From a checkpoint of a small transformer trained on Wikipedia.
Size: 1 head of 64, MLP 192 SwiGLU, vocabulary 8192, 1.64M parameters.
Architecture: LayerNorm before each block, rotary positions, no biases in attention or MLP, untied embeddings, capped logits.
Training: a variant of Adam for these matrices, 6782 steps.
Each number is 128 + 24 x the weight over its row's rms, rounded and kept within 0 to 255. Layers, rows and columns count from 0. Numbers have three digits each. The size before them is the row's rms in percent of the matrix's.

# layer 4 MLP gate, 192x64, rms 0.0898, rows 63-134, columns 0-63
098:141114071157168160160141107167123113154166115124107150115168113146112144114150174101114136116123082114123145116131150108140123141104125079091119138125170106105115129125084115156121117159147150
123:139114135134161121150096103138100115110154154113076107175127164111146143120148111163108118155099117143114123116139134164091115146119092106181137125130125101198139078111122134129124131157107141
112:105116093124138127144129139118139111119191159094133130146102089116156107159109117140149121103129155146095120119131140111122154201191119109139143092132089096167124148106124122117155134131138109
114:127097093151151128173127095130089103076159185111140140101116105141119091103166150130133138100165142117144139097135136146147078144147116121095130156157137140144138143120101136120093139091126127
115:121124138120160175128089166146107098090132129133115146105100108137122097109126169126108170094108151118152151147156125147093085160105128101141132131164133108120126124129138184143088099106140162
098:145078098126113102145117125129158141156106122148145144178112155110142105116120149107163119161111100141128166127095124123131122089130178138104130107091137082126145118098197142150144136115136105
092:122140121139085100155110097129175114104144140127092079125151131110206147116118152137129154167116144103122134164131108122114093117146120111093137164108145174131127138154152149113129108116129164
117:119145119139113125182098141151119140081133123141077176121132143104127138172106110141122139160140120104106117141129144191122118125130093093107133143140172127131120102177134123071110120152121149
094:112136179148123137082121137136164125078133096091088130144126117119156116162160108124119179092105136094110118112118138119117097124129077141108099153156138145150148116168126127113129169144158131
106:090133130128130130102131153153139096056160149114119119095129074108111107126117171105120134095127141117105161124157168144131104114111126134126128166196111150126161127117113151119125099135117154
104:132071081130102120161130158138147167161126139145129129147145113090136101099131121112149089127111159141116128156144118159165138094129094107099149092155137071126121157124134127156110158111117095
122:126098115136152089171101098104187121146136117145140139114148105127138148173137153161118132131099120116096204146117107106137143177104121112089127132122139113161130156133103147145132140103117104
090:166094107115166188118124147129115142133133117113096142169117122131152088114105139104119152102076111124145138180147163103136147147125176097125139139109121121098121092132176102130140140152119132
097:165130095131163100100128135123139130144162100153111130147137124100122141089064145157122117125154148090102144151139146100099091114131169124101111152121129129173122130149112190144130092135106143
108:147069096104145173132148115147173125136132089139148116141084144093091115148095152095116117130095111132155125190126158120115161151160143145111115144117128100157154112144137113153125142120141136
110:130114138118118095125125163130148120154125108102127130120098155127136060128161159072104106109147107149098162096138165148161149162132162071128145149149133144124150149117109097107123148103129114
102:111124089154125154114129118125110150102135121127122113096143136138127161111109179123124135096162115116148171080139136113161107123055115136100113157128118144155181145147091133117125138084158148
090:116096121095149127106111155145096155112130129141099076132118114116114136132144113117159185139136105113135101120176088178140158149166106103129092111100105098149179126140141141129131116128094141
107:110128132109113156162152122115137146113142117153131058132173155086133121129127109160127160179112113142128149114080143128129104120135063158114155134098118149135122102136128146138134088094157132
089:138123130168125070113132108128120127081171160118100128115173161121137148119130136138134099148163112142135132096096167149151105095134136074137166144140143141134129150139102097114108135096143080
082:140112077135150135143112124081125146164153140140155149114120167120075117106133137100095164125111142128119180155140165125105141115111141130117149113120098128148144125112162136111095153167144066
107:120141109154110118112115143187103105106162144114154180102128107126116122135114122111134128095120126117161141164140118140146141126113143141137109159167146071112128105141124090126055147135110083
092:139123111107177106115122098164121126092153099131119147077103135097163130104126151093192162121103122125116132159135144121132120076138115134146135119159134117138108135136148160106153183151116102
114:114103085092129137115164119160125153137156055154097149125115112110144140130125123115170113161136131142083190119102116124106114145115119106141129128114093150129136142161105151135094160149143157
106:086115087089182164161094108171120138140099091126105107143164115135115133158141090134132130135147119140086097149180107089144127103161118124118116133153114132126162126142136124112108114156117113
092:133136101163119106124114099121153072084107150123131133111123148139152131134136125126116157143186156150120127103158104140079096120108147124124111116144163119130117125109201128097116163115162093
120:117128119108129125121124153137131137127164095124189126124141111109151094103104097130138172154165154170119130100156117150124161149140128111135109104096131122133186085150158151107092139077127113
094:125139147114183074122131076130097126117105116093147115113123183126117123119161109121083122180149104131118107111138168113126108104128110151157147148125132122154164136104160128148131113159119167
093:133108118080172154149097107183099117103151119094121127128128116134155125138158164137156150110139157134144142158112116128105121176120088113147113126102136142152130093173102150113105167140094103
108:165092125153115132156092139109181125121122146138136152136140139108126123118126098169126119106115103171132120167111176124154137112108131116153101124076141126125135095130140158155130107133064178
097:141133134113165124154178140153126158123138091149102138086157145107151148180158126157177090133120108145120116135102085106093115141139099161122136089095102159149143117127099128112105137118111120
092:113145115130140164133121163128120144176150166091097163157169124128102162113071109087135101120126111126119150132094154125128145102128088115124148131147147095094105135155144134123105166125087107
106:148155116129142151174141172126145087135148100150158122119162133113104084121127102136165115091121145118116142141111126129146149169145102127125131119103121066135122140120117164165116147075079143
090:142135118108137115080131118152177124154122125138170108122106143141060150142161136119148085146100105110124126151121132117168136143132136163128098152142144177130161116124114147098107126167075126
087:156144165112100130178117145084172127160098101141107118119104117113092168164143094175159124155091156132141125129121127133120119166127105124140118102126143070146121123150131149112146142104157118
102:086115126107124108128094116139159177091083133163122141109178143148144117144170116129156129129125145141130150130118116145105128114153093146109093122067173113136118128180114152156145104109132137
094:102117146155111174140111138146139120057142138169097177113116146137150150101105119130138094108139120118088135165135135104107074116099151158134110086129104101123133129142126140167107120148143112
097:146141123127141146128117131072133081113176154148141123123105132114134139092116128087107166124094158070155121171176135154173120163130106128130139106138109127137107097112134144149135117110090145
098:168129156121130125151141135099121161100124117071113089117137143129084116111147192112130107134110089173118124139157099167115136114101138149128154170168135144142137110119110150111095142125108095
113:138122130127161135164114149163115076135146136128166109076078130132103123074099163102145161118141139134121136143180117139166130111116088124146132143157135104132115083128142138105122123083118127
119:133141095117162130153124126161117112094136115139127144124113138098084106122097150130102070144138136145124144077162150170150123112110114125126127160103092114174114119163092154143093159097133158
098:144136096110147123106165118146140146154185119124185128098125147146103129181119171104155122099104135116084122153127125127136142116091103137122146121121165127146145148124126138101060142128094140
110:122094111105110133126127108192074119152119160128126156113160137132132173137130180160102128156117132130136140120160128130105132109138137105126059113115135133169129120119115124113158151147127069
098:113154142134101140144097122117111152128130117102162120121100173124082106162140114164108151120123118179122125135147171103137156074146111170109130132117125085119149167142103088109136116155137088
097:084143135135136150155125134102125153162122104118121148175138134100124128113075114165137119112098143149121135144108122130100144156137095112110145140122088115066134164121132099165122201136134148
098:114096144119124140117103150122152117124124114141140110158112148091083131083128182115092180129043125116134129173161150148146121138144138146137130141120146110135154087111133154096137144125133137
117:118137118121136152139130168115128049107117152086062134149145127137131122117100117140148134110122160133119163130120161131127099155136126124146140105113140091182145121119116160145146098093097164
091:121153128153090153134124176095104118146143129071109060108105126140109109113164115111098151078142119151130147102111124145094106140130137127087134160163116135094140149147104131117106157126130144
092:162103101096134133126113139081142132167142116109111111086131127101137109097127169136175142100096159155142182147146104103107084152121110122172153122148134121149138118167114137126096146134113147
113:132116097143126141192150083097105153129151085148130144135151126074111105154128134113137129109104150142101132143149117084099130146122121136109132107114126119129147177163120124167145134114060126
117:123141141121090166098130140150178125130112102158080140116103102124158086145150100128096162097098122138117147096129140089152125118122071146131119138157148126120136133189131151150115095125150130
097:116097106161137085161122125127096134121170104095109133082133110138149163190110142124102125108122153132137162082104144130112101150129107145108106149152112166132111170168102134141140146141137108
105:164130116112123162129095087139080177119129140124119140139182146084121154164143117150113159153130118162100171109113113116139111182137105130130128118106143110138144115125105147102121142182120157
093:139154129109141127117159138170191121123152145109137134158141151131126072103164117121142107155124146102113111134128113115099126102142095140148097161155135069110167110111096108156134136115125079
104:159091139134147163113145088168121134109124109153155084107172100114108113128123124107134132166150149106153091116144175113120155146147154112093129134124159142102122111126136149154082113083159115
094:124137070164187147158138114150141096146117145127119113155121086139147138143121106155132171126127158085150101091144101155103138114151112099162121101107135117116116132117132128129106165105169161
091:114137127068124164179127122129119095103113127114129124135071168100148095151151139131166130199100149128113133189125111143140125154159133156146121112126100137111123112150130121112111143146126126
080:122117152099152124137135124133151138116113127128087144158084090102186165093113151156141152147121149117141138119144098128174132135190093119160118148158118095110113126147129110120113157151085115
103:112112102192112157122140155123126122088128141087135155161120105163149127104148122114088112108190061101103161106130143099130122138121098154123138132125107130109128145128098117143106107099122138
114:127140148114109112139065144138131135137157132086116119111124127121153106122099101119147110117101141116154189164091137145133149176162151113136101136147154097115162121124145125108116156128056126
109:155094088112096116127132140076192147159126133140099158115120139130161109128111141138142083144086153147119124159125140097185147120127095107168109126145142084118137137127136113148128151121117101
107:152136128089145148126137125085142108172131089117128113091107136150130113112082152148182150132123162147107154138154109128144122132120143106113096112133073141109151122144139164119161082095170137
111:073104116135167190128129094152102135095130114153121112159141128082115134121090118141134108145125141121140166189096120117126112110120149125097125117114116174113169165155126112101114137130127149
089:131138143115173169140127089157128131092078159113158154094116101159141167116137117162133100116137138127129128065122138140134093094140131117142143080120136153130130158126112146106118099166167131
091:112068157105116120119082138125136144106162113126169120142158126130121175132164157157082138110162154113100107107110137169125111106140150094157162132130130164175125129121126107102128147114142147
100:104132111124173133149116121122143120147137152163123107134142110150166109150103117132121080111113129109089075123122133140098113099103145160132107179108104130130141134162132137177092174110172096
096:131085092147110143118117135122168128135139131128140125136113161082103136094143110111114168176112128126077098138141102111145139146141102121161103132170110097142134146164159173170135105099132099
097:172138135111136142122127133125158095136120136148165093138134104112133100115111130119060141110132163171100097131167141117094146121133094098146130118126152143161146092168140143093131159175095135
098:123127117115131144120149126120158103127112107114124109113150132133148108165104138079168132129110132123066151100140098162208077163160113147163112116154135122110132094132139135145124138120103103
116:115131105118113155155129072194088122058160112134155132102132118130146095115129103143132111103149131175096150104147130155132159131169118107124117143132151159122135132131118126133096165124143115
110:099126119133135152112117112177109111109147140145145150112188088131174083145104111172168130081127125119122119112122088144161121132169138084109121099151125107155137140152119140108134149115124159
104:176086133147106119161161153132211110136152134136144117136067142104096142095111122129144108121094106117110100147132130166143127131135121143105131171141129090114128108117123143122144114115125086
# layer 4 MLP up, 192x64, rms 0.0813, rows 63-133, columns 0-63
104:135152103146145130134149156132105148140156123133150105106102090139078111077135118102127134110113119165089125113130098144125128123076126158148126173207154095123107118105132138096125148117121117
108:109145155178129100092120119127139161154115108093132119064086118143138132157143145097125081114138178088147134149167146100116108141135112112137164153128121143096130143126112114109133105145132172
104:127075110142168113081140144127109074124136145115149181134138166157123167086127116143101152118161116113126090105127163150112122126127151100121142135115100135139135117118100169115105110140173146
110:169128093141138121139168113122092074105126175113131153112133111133098079123178142157155113167137155132145128084164111122147093117144122141118127098162144144140135148090116099132134146110102125
116:195106112115103114142125126125173117126147125148147072117131102123154127080124120101173133112123142174107093116102124165129152123109115147167105139128124119128151090149143132096158132119095091
101:159095107182132138131141152129166154078150073126147133126128104126142112109132166140140092104126142128085132137115117125115125109102128110140113158147136117137130110122191095166139162089093110
098:146122113114147161154126141078142119139162125155110129128165138157126117101121180106151114166103130143129198131126081113106111135139109116087121097123146134125110141125139153115148183083145119
106:089138136092134153096116095098129128138109169112156115138117107144187122145156119120123115145116181164153133098165075133109155138134116143117097128138082105127130103149123157117123139170160142
095:159101120123095105081113130129134115143129068123061198130112164092160137119151144126159165150149142132158096146128155133131110117119116110149138125119142106168132113108156117119140129154129125
111:174114098133106078149101131141135162158162128159122100147108136137108148134112133112121128099144125160137096129101088178121144131110148080150126121099118098140130118167130156136109157090136074
098:121143156122143084080151137121138096103133117087148144130138177152118149154100137141097124110143063123133138087124144121126099100106158150152108170116124184112136148134112147108157130137140157
106:118108129148156146115147164129076140113131142054102084128152127132106145105117131124120106142156095102121149149141086158109082107133149093131150141133149143111133140126156109119146088169128094
103:116167111148136075166120142173110144184136124111096090159123102122145103143106150123134137112136069167134095119155121161108140095120145110111136157146085098127129115146137122150127163129138132
098:145097153132117092103088158123083136116183110099088138131116110099153156132132114144106108137159085132135132124131140175106151181153140124098124115145140137169096114112107112122143128166137161
114:110153160134169090125109141155114155144106152118138127098179103138112120146154096135143129107138174139080098086109127166127118105110096126131157095125137140107115096135150137137081133145179139
099:110137098122143131144149140191168090131089130151108136162154120114155081127131104165131168117115119123174085152135156108130107105132142164155125084100142144111115119108145124144142123104133167
108:153121146102132115150122110111151117143104156121165138155115179142190146094073150179125109134119107138132138135102126105137125141118100156157141142130126130083153124103098134109149094101159166
085:155114140116084134140131108076123114155131153167104140139083146142109119134144044159134132159134102126127105126129110164112164143141102154106091104135136123148145156121115115138154082133140107
106:150114113075115098113129116129140123172096147122118109153145128106118128114102134122163189159110143142122109139158162182144132108129124161143130125103171112119143077119170127118145116166138089
090:118150115112114126147134112149131113141101095095146120126124139136142166111120100079151148128119121195107133130108109152112105190164133117106086127150122131107136112154112095117139085147074163
090:112133104143156113112152109091129167118135157145180157162116091098143100094144085124136147129128119140157124132135117160095152161140083151108151117125117120077141092141152156124154124108163100
108:164106109098119141151130130090157141158147106138101075167116145132119132149137119107111124151108150161096098131144134137116144126141147125147115100067094171147168130143158120118170125133078149
094:116133129105099117120121163161122107145135138108139124154105182151169122121139130136090163084095108151117143125112101133136133111129110154114109185098133127073140127137154157103152098170143170
105:102109097087128156136125118117112160155142142168134138166114145111153098165164121122157134187116147155131157103082109115124102178158171130111127086114114116135101142139116123117132106114126162
104:117112108120123109126136157153203148139168143131127121178108128108118138097121127139142102090119122167125139132099137183089147169121105085151150118138085126079126155128145121115132133111109136
099:142109114100110127159114142064122149161141106100093138152101138106147113152119114140141158132137154136138131153144118127100135137163116117166111057103082134168139133085157137146158131119125099
103:080136114109146142168095118152123112114112126068144162149112133135128133113154156076123121111137086117119155141085173140165121072138088155137122164123123152159139121145112125141138123150118117
100:134126182168106125118136133106105121129192130103125105103090133131142112118111179129126125097147085099133109116180145143120127148115149138145113090139128111132130173112126099122121151139075087
097:122103139149117088144142178113133165090117092136163129139111110117100117105096121082058127094092122134144147136138128141159118099150162145102121139097133126115156145138173146111146102112142140
102:178115146134138123132145169083107119106126137105111168155087141121179098131171131128111103126110117121145112121096120099113082140134141136161136068162110130143128136131161097127138177150124132
105:114103134124147165142106126108112122155149090147128120166107072076120120095087103120148160116150121139151140139126123148139118112138139122153102099137150114134107104112155133099194133150184107
104:131118126126144129152096152104126146135133091139097149168130119084090132067090085160154135140106133141150119174164140107147119156133123126171122096127129087107129102144169115108152140155144133
103:148167128116146148128120147142162106188154143148113142150140124097124130149095110170140090144108133141130154119080139104140142171122145110140145100103159102176103142081167150111122134111100120
099:130142135130142151147122121136127124173099117145155149106120127112115082111106075057192156122111154132154105121108133143093109126145155114114160137120153119140102163160117127158122151135139086
097:111094166146147082101174118115128139117108162102176129182139120156130156120117132119095137136101129108111123106083140111129106132135124146131171104152086169116129143121167115116093105151112104
103:147128111170131152154138163155092118152153143101136104078150114125131120080096119114089103090143095091150106111152121158099093130120126134128135180152103117099137134127093141118136161120158131
094:135147086116153148150123148071140138087105142148117155173130117100133133116131099163125165141083100147171119154083138125108147113153134155147111082110150128104117086107165136129128145136117125
100:157127112128106120115179127139155133141120143109139104111130121140126127075048177115097126086103124090121174159122128131125179113136159102123108120148097147113149148117137110109136143150137112
100:125131128177109132143163137102147149092140140100146133098106129114110145102123122123140121140156101192128132125169111133170140112117118104097168130150133100102121143126063140099066141110136117
114:124110111108126129149128140128135136094125116135079118181138126134132106132141094112107123110091129172143096106094109169089156154124153133136093107084135158141157136147157161118126168154098175
108:120184145146085126156108138115090125100094127171108143162143135113150091099114084152100090131136136115186119101131104134123118134117126111103131135127137161140118144154092142119122137120139192
093:117171148116106121161136094191154138106148143142129141102151092140117097118121125169130130124118176096139136116155122120055112135139132121121133110128130113111122160146098095126162131071107127
109:151135101152136153137134136093093096128146118153127156175130108108130069076100111084129139125122129137168135153114145142095161132147121117162141079130093123120101188136138108138132144120143132
099:104137146173124098118138187136135132150134107139098132143148103121118134089128155132163102111144137150125147163104098113146140130129090099097147126145092143139125113109097187098163109118084091
102:102139215154103126139140124149115125125144132122145190116135149119141117143087122153129117093119103129161120093129120111105121152110129138117129102142123118117123153122074087134168169118114170
111:115129125098123129107118078130123135147135145170144103149151133113131165115189121139120148165128149148138107115172157082105125114117170144098150108117120156096127148090136138106170106119145178
107:117111125176142118151138119139149131088127136104164106105133095150157136065121193131125148135132096072128129120136153136150128142143118103099150181145095130106127118130121108122151140099173111
091:136087091113111144119142125165127121151108155112179136141129121158123145169144105116140156171129111129064127111136152130141119158147141144077123126125095159144146153125144151156090123099153176
096:131114157120131111116146135161119107070151133126150131149118112183100127086141155112095119120114098100118108134145169178140136104103161132102077143107121162143150095125160142114156131129104096
110:144096072113129091140133140108185100134113120150124157143124107139131094095138129113169136144105167106103143149127127122205143158169144131153126100148112111155118148123146109132135132123086131
129:093168132139113146120179123137096122099129116107133121075139135138148126079112165134101103118151131108110121103123107139140126120129125141132144172146116121093111208120098143141144110080142158
095:144134128147123109112104103152176110139149133148181087152119131133126107137120157112164144129133105130067108106141122166148153100116065132142147129140144114129136128131133110147124167082073150
106:107122105154155156114133104133073128171121126096155165134156113150151183147145172109103152085119117148126124138126151100106128101114085153121150159105120133112126120103107109140078147143099127
097:099181156126129115139163099174140124123132159103130177167100142127133116157157099130078102153099099131135122079100094133125124118129132169115138147137156123145132122126097124138119122066124132
107:134126118108114106121122137131184117146126107132123129130115152101101134094070154104142160095076160125121129168135105159128182095121146158154122123111150099159138108139181146134148125131094141
094:127130130137139142151138105121090147083123180111135147157135085116145092150142094124115128155175103141135140081122091128102106153171120103102123110109136122175151159132120125131105120091165163
089:123153200127090090142126138136130145145099140110084155100099173127128105212138145134130111167120114136132080141139133125117118114118124130119124167135141097116130132136095110119128147161126117
084:190092190100119175159124130059086133148126141139128137132121128114140140109109140144100137135127169100153131100129112134109155150113123128114116135123126112186110135160140092116144112114132142
112:123169160136111139126091154115099105141127140102090158135106151144163139139130166095117111106119134150133133121137112140121108071098145087143114163165129089108154142115114101107130178172102112
105:133140116152105121108146077114127147132122179109154117123150140123152101160113085142162110159116133116203164122074144120126135131112165121130113131138142094081142107107093104149128142143129120
113:147143151121080113090088165126142100140091098139085149109140134151105138113093170134099132067103100136124163154107150154104109112118160120162123142132137131149141131158124147137148111106093139
100:111119125118117118126135106116119169155081139114089120178129108136113145127137146131153145134130150156153117090107117104085165101134162137129106085102172045127140119129144133122159127155116137
097:112122119135131145126149113162136097077123137111138118181090125132150146136131135105126169137116140109143143140100083117169118172137167126137120055158145131109105151113122092124123077120141149
096:116087117137117131140137120138107174124116084136142138131129132112112146158115094144146088122137117145136119143083112092120160151111168154101172105158072142160159151146150120083157120115108156
085:156072128128137093149099111119119129120117128105123142150152119114136155099130115133151143161156148143093111147111142085170138162182107120110145082121108145135127143090171101113130136133188147
099:139117128123088112126107127133125091130166139147099167052123121137145124118137191159160128117132098128135146113156075154122126126105132144099123146098165119172102110130106170151121126146124129
095:132117105117158116122166092070107141098170120134150116116118085134092075147115137122144088152146152138102153093134139146125108117135111125150165170143085138095141132143107121118132179126122134
095:143161137127113141134122166090114091186148161151112142115096110125092107142109124123101135106114129162117138135114138064114135099118108131144116134147156163155113123152106113116121115149128206
098:145091122147107116142129132105145134105166159132147166186132117081095127128121133141094109179138107174131119150116157146105156113112161093128125093106091090158144168146125149116143136128132118
099:180102166152078158166161111142113107104122128138111131120109135135119128163133092142137127111105145183109159088094106145155143094132122152087118113136123148088101159140108103138143159131123130
103:138162143084074151155108125122134119148115161145126172143141120126143139133106101170121136169117129147114120156108119117101140169125110130148137131140139045098137118110169098091136128153108114
# layer 4 MLP down (transposed), 192x64, rms 0.0799, rows 63-133, columns 0-63
105:126137174140128080148135106105169101101091142111136135136146123113141150159146107131117122155102146133142125167069130142132119092153118132172107108092069132110119121163178142125152104126133133
110:148162148142107117112128149135181109172070120155109097086131094103145116118120143100142106155139167120130158147105100098131143093145166133123137135097120125089143161160124093120143124112158127
107:126103158141127085132078165128124112133100166114172153086159155141139164108146187115130152130104095082113152110135097122105124114094141126126177142136114142151119123139109137123115089116140130
095:108128171175114101158112125137146137170140113137126107134132128163179172132104114102115132115094098133087129140089130154111157131111165121126155137091126097075081111127133123155140124148154119
106:129127120116131152131098166107102134130162135108147136148095110128081114107127169101078169138111148110164146155177128136147096129119129136121137132152123091158138113095125161174140069122118106
105:137115132169116155166124133107140145101154085137153120151125149143176108139159151125121117128139130121117113124106111107121131092148092089139130124156117131130135109083196082151158107076104147
096:136156134149125120103095169166083143126169147100132114126147137155148104116139152110105113134136079149150134131113106110127116127161160088103138131145128111091107175126095109147093131158188120
109:171162107152107092159093182102127168098107102128113099138101119131111092175127119172105118108151136123114164121126127109151138112157120112173112149127143136132137119142124113158165128101123092
097:108119128133107148115079158111174133134107091138106106142130118124113077093159085110141175141116121097151155117112134114137121142119123160103104097138129163123128141178122157192131151138146133
100:106124164086142154086156119102115119086162136112138129106135119063109089092147159116138138117114135141101147141166151143152100129154113137132107154163142108121154111129160120169164114144107157
095:132142154110117085098135156100143110101155140097150127096111161167126135135100155117145120144077096122145144107115134074121075146128139134175122181135131123121147108125088145139169130142109134
110:103117162169105089109100109138124140128155166095154145083142127170137138090140152124094148101166165141128121119116097120128093152137124124167155134172082126111126164152162116127113118116134118
112:107167136104144090151103156120112126155155098118114121146107131155155133154138122139122117133123083138114105111167095170121107163140161085090128116141108135131101104131188152149118160090111159
098:101155132133116160189084146113120117121104155101107125136150131125174159093145115129143138149107179133131152151104110129135136121097110160085134107164090115124146068139107135093124150130120120
099:126173156118154076154105139115131121152146169133141115117162103107115125100114120107121156114110160150105132100117098177145155105117108144135143112134147151115103061142152159141121116159128080
097:113111136122124124132143139119155105175105119089121094119105151139142108109145169098126090092155107118109150105113172168149168148119170093115137171148146125096151170121096141109114116130093138
111:125105089194104138145151168128150106127157103118115124096151128106078132115196122090122161153131147116136126107132109134135123137093132112085102112133137125144085162133160139160125137128116147
091:123135099111144112146143124101141152149136108147131150106083124183133156154174112148084127138125114112137086104121083158078152112128095156131139128145153118152130168128157117095160101090131129
109:102115136041143158131120098116153120139103116147119078118156137108115137143114143170150160157096135149120133120119125150117101133147091146125139128100112177158119093163134104124116124125168099
089:127111141130143135127140148122121123124142177133128116129140120081101105122109118144123098126191147074150146127114156111160163113072132111172152128089109137134130119131163164088102151129127084
096:104134097158138126121101140082104098124120146157115129136099121156106113071140101103178134088139140108175162133133156144147139127139143114135165142081115115127177091121144164142135133116145104
094:121115138132100113065135184164080116162141130114150180113108144108123128147116137116119113090126113076155139156161142141169145127103122136114120181165130096125138127129137129113099130135105122
099:154126138076111093140082107152164146135124146114092108114083138169106134102132162135127148140163136116151179139152109138159125091111121106111126138114124136160106120090092104156164162129123124
103:107103136162149151187143128125136115096138114167149152181129120116143111122141123121145161163161138129103118157120137079119111143108075103075138096124114129133149122107114144123152101126085158
105:101130140081148125185106132114174130123129149142089105170169118135125154107123091171112167134117104135106119150152121117133109109144121129122095114158123160143129152118162096100097147114122077
102:105125095136114117131151107122175061116132169106139123103170117174160129143157119118115106115196161124143135117125093131103088106093146157134121136134149114116099137130146127115139123149161106
110:105148124128154158134077128129101156103108153078110128129161152129123135114113110119127172123107122134109136142102113197184126101140070139157148153110148140111147094144158131113120110135145117
107:162119121120106156147133143168156169163110136133124142118156101096116120117112136117140116108099184118146140143126125141075114122108155106133151126136117106116111142145034147118146138092123158
097:163113127078153129125127134167143097103120129122154150125131110113142101127120175134122170126117142146136140177139124124103107132129127104166114118059162133152116116164105144097131112149084076
105:150101152156155110168163180092155096108133154076145132140131122176139106109154171148104087127078097114121122146116127102146115119121111147160167096143124111139117122126132107109131115142122124
103:132118166163142134125156112125158169137155098137100126094139133112151142183145161159177112101109138158113117114083118134133132150107121105140138125089108133141152124127088090096079099128126104
108:072130127140162143132107145121110151169146184109100158167161112128126138123094129086143155099116117138133111162103141151121108090159089096113145109122139119089148097150150139107108156139108132
106:169137129119110131159121145157129127202109135126117121162138121111104098135137119134145105130139116154123103099068131140120132124145140116107131097077142099163138120080139190150102116135102154
098:158106125110146135121130161140134121104098093133141139126158091146097160138153138143089121136109063148146156118141142108148136155127090186125085097125161136102145103127121145159089111125104159
095:114108141143150106135167093123090123139182145098163083139122144158152151087155141103101131109153174102102161116134102103098104126163097117121150110140115137115148126123141102160109171136135119
107:138145119144092142110152104120116142138177149079150120117115119171129114115108121137158088081178104080117110127139106128118124155149133146133122139180076148090157161135127117118129131155128153
100:144092156180121139152113137144153111103151124153125157106121135136128168138133144142120071111149125137096123168161151115088086086095144121151121093115089084156139135144162119132125103132152117
104:081132117199131148117110154102134110121105133143130134124162155086158147119154110097103114157160156136122103128095144090131129117157141130118102157108179128096151123116139083153094142118109133
099:104110159120142119100125118130137099191091127168146116112118133167130110133091099137124140162115155105130134110105147100097115159159100156140087101132139116122138110183178156140156111144142117
105:133135154084160141137072155139112086167121137114134103067091130138137127092136145144161160112144145132136129135188118142159152162160094122108142126121143106149098118123110104113122105123098129
101:106130135158098115127101097106127124110157170143099168116129094156134113165120134150126162121098088095125116160127149133142157128133170108143116111135142143114145161122148082143154070161128083
095:089091123104157107121153153097136113090138132185141134140122136127102118129120124103134118129149076134161121161148128136122149147145160131150127121145118149138076106129153170115056135139086144
111:100108132139150126127148115181070126164087159144144162148113115110119158161118170156107142147109097132134120086138122145128102131134129113113121118138148121157126109158100092086129132173084107
093:139115107107121135129106120072148164138133089171132150155098182123114128100113159108117158123138165154099113151107106093157153121154153161095084089146138140107141114118143109115148153125105135
099:137102137188150138076163140144093127118136137136151167072094139170112110169130135111126121160113090128137120103135120144154139121098141127136128136085114099133114153157129129085150085131144139
108:134156151091156119115139107127102191124119156171112103122156109127149135128175116174126103150169132136161087104123129086126118145078145109129133119121116132096118142091115129116093127121142169
116:100131124181158114130142097163133128079162105140177106076150109155142138084126130142130130132148157097131102122139111122120134122130124089090169154133129129105121158139092118125121168131169099
092:154147178141147111142138099115124112123141134180092120116181100129177143112154113120167122102155143156126103147135119129092132104114132132181109138126145137105103094102098094104117125156121087
093:162094095183126096135121138182136148107121120106149139090086123121095128099128180149126124126126154178135137135117123132153134132131129133165111185096110127136112117075127136115133098127125097
111:151097088093125151171143123124148142134145082151120126161118127088125110144133097128144127132106158165103129156157119097101171134116152151133097084122168116122118148132144075145116122120077129
122:123125115150149086148116117128116139132137161082128115140154114132122161093109161146158076157203118127129119158090124160106134129140163118136122111117121110126112146053104127104149128128116140
095:144101112084156139126173165110120143103146109129103133078143118126109134157128124082121084137074171139160159169116155125140121107123156131161112174096115117139125103135136133118095132123153138
108:085153138170150110124169121134150094141164121107107071118120095154142121122135141123121096084130154105160124156149144168139138113131149120103162123146109102134078121099144084160123127154147127
092:136138125124131084134114093128090115112118131136111099096124136194143120177131123139137148095162092161157091138078143131106111107135136146101098144148140130148142090128111123140176136161118166
106:129108136126151126117143111130130173127139125182147108088152089092092094123139112135109127160165133132166094113141166127102131157114159086097146119143113158122113123142146171137079114129140087
097:123099170156145124120180125087146115125140131085163093083107149112125152121144190123114130131118126151107119131113150163160129135117112157148125143152073100122118140107112098143109164112113097
091:116156163155092074092106103144125134130104138133134125140157117166089118177111122129127129119159099130162074133092117103111147143108115120126152159139123138109132099183112152170132119132156148
085:140088133157148142118125172075130101146121100102103120125111145137170097111129130103140130098146115097148105129178108165135159153159124133156154106092170126137125149153114103131120074107110148
112:122100103064146086145136125119149105128139125195169111104126129104118122131135098118162170165077184127120115123141131134114122144148149116118135109108127151153139096146147157095112139101138133
101:136128109145149118134182101095123166122087111139199174139132098150125137142130095119115106161163105106136140102129116112108113104120133156112108132092119156093162130107094148141101107139141159
109:174112164160139124127108130098170133159165112113125128082121139143122156151116172105117130148117120114125150116086142136167109113119096137171135122169106104095138106157104130112113174108098096
103:136144117082131119094125121069131105164143129159102104107111135147153149128121142147175165113113139159100139181151113105106152104134145172110102132110100155091124133127142131109117096128164094
106:142159133120129173150121157143163093139113086129082123136088145105121138130117147113148134160104170104120139140160138135157131118085133141096099141078138101092097090125141158114151152147092138
097:168134139096136148133108143146143077082139119124142146113136092164140164107131152136111156116139081132174133118157124122120085137123148114126153087105143128143143123125102131178097107171135082
089:122082123111103117155092136137153124161130125140184108135151137123108162124160124106090141145138081102149131124083085132132126119103162135147115142153149123113109164145084141175102162104113124
104:134157114122103150080154127135145153075118111102123142116131115088090127130149105145107126153139164137176106128133132103165169152121127107121160111149096068141135141139122091162131108163117156
098:168117144089157114124139107089145143119136123137166138152149147135056085095101134132110084126151171128098155089142139133129145112128125154129171143156151101081131126141128106151128145134119141
095:124091139163106153122097125124101096138129117099142122132124131132123136180143109139088113118103111138133125099113158111147145121124091149114133116140180160133107118165096085152136132127154212
090:123094085117101149158121122110164113179118109161101148118111129081117097156124117115161115125141148127062131110132123167152135150153122169143108134114111152113144123145114153128080145123167104
100:107114110127120096138113160136154119189153162167146133141125119088150130116123127108117129161134060116124088151135151089093115109120136157112143148114164116159111110122131142155129067150146133
107:144096143110122138084100142120143150169134102158138151139117111138109083151123117181156099135114134132124145105125080122129157110158136097087081087149128148166117144117112133117177157125108123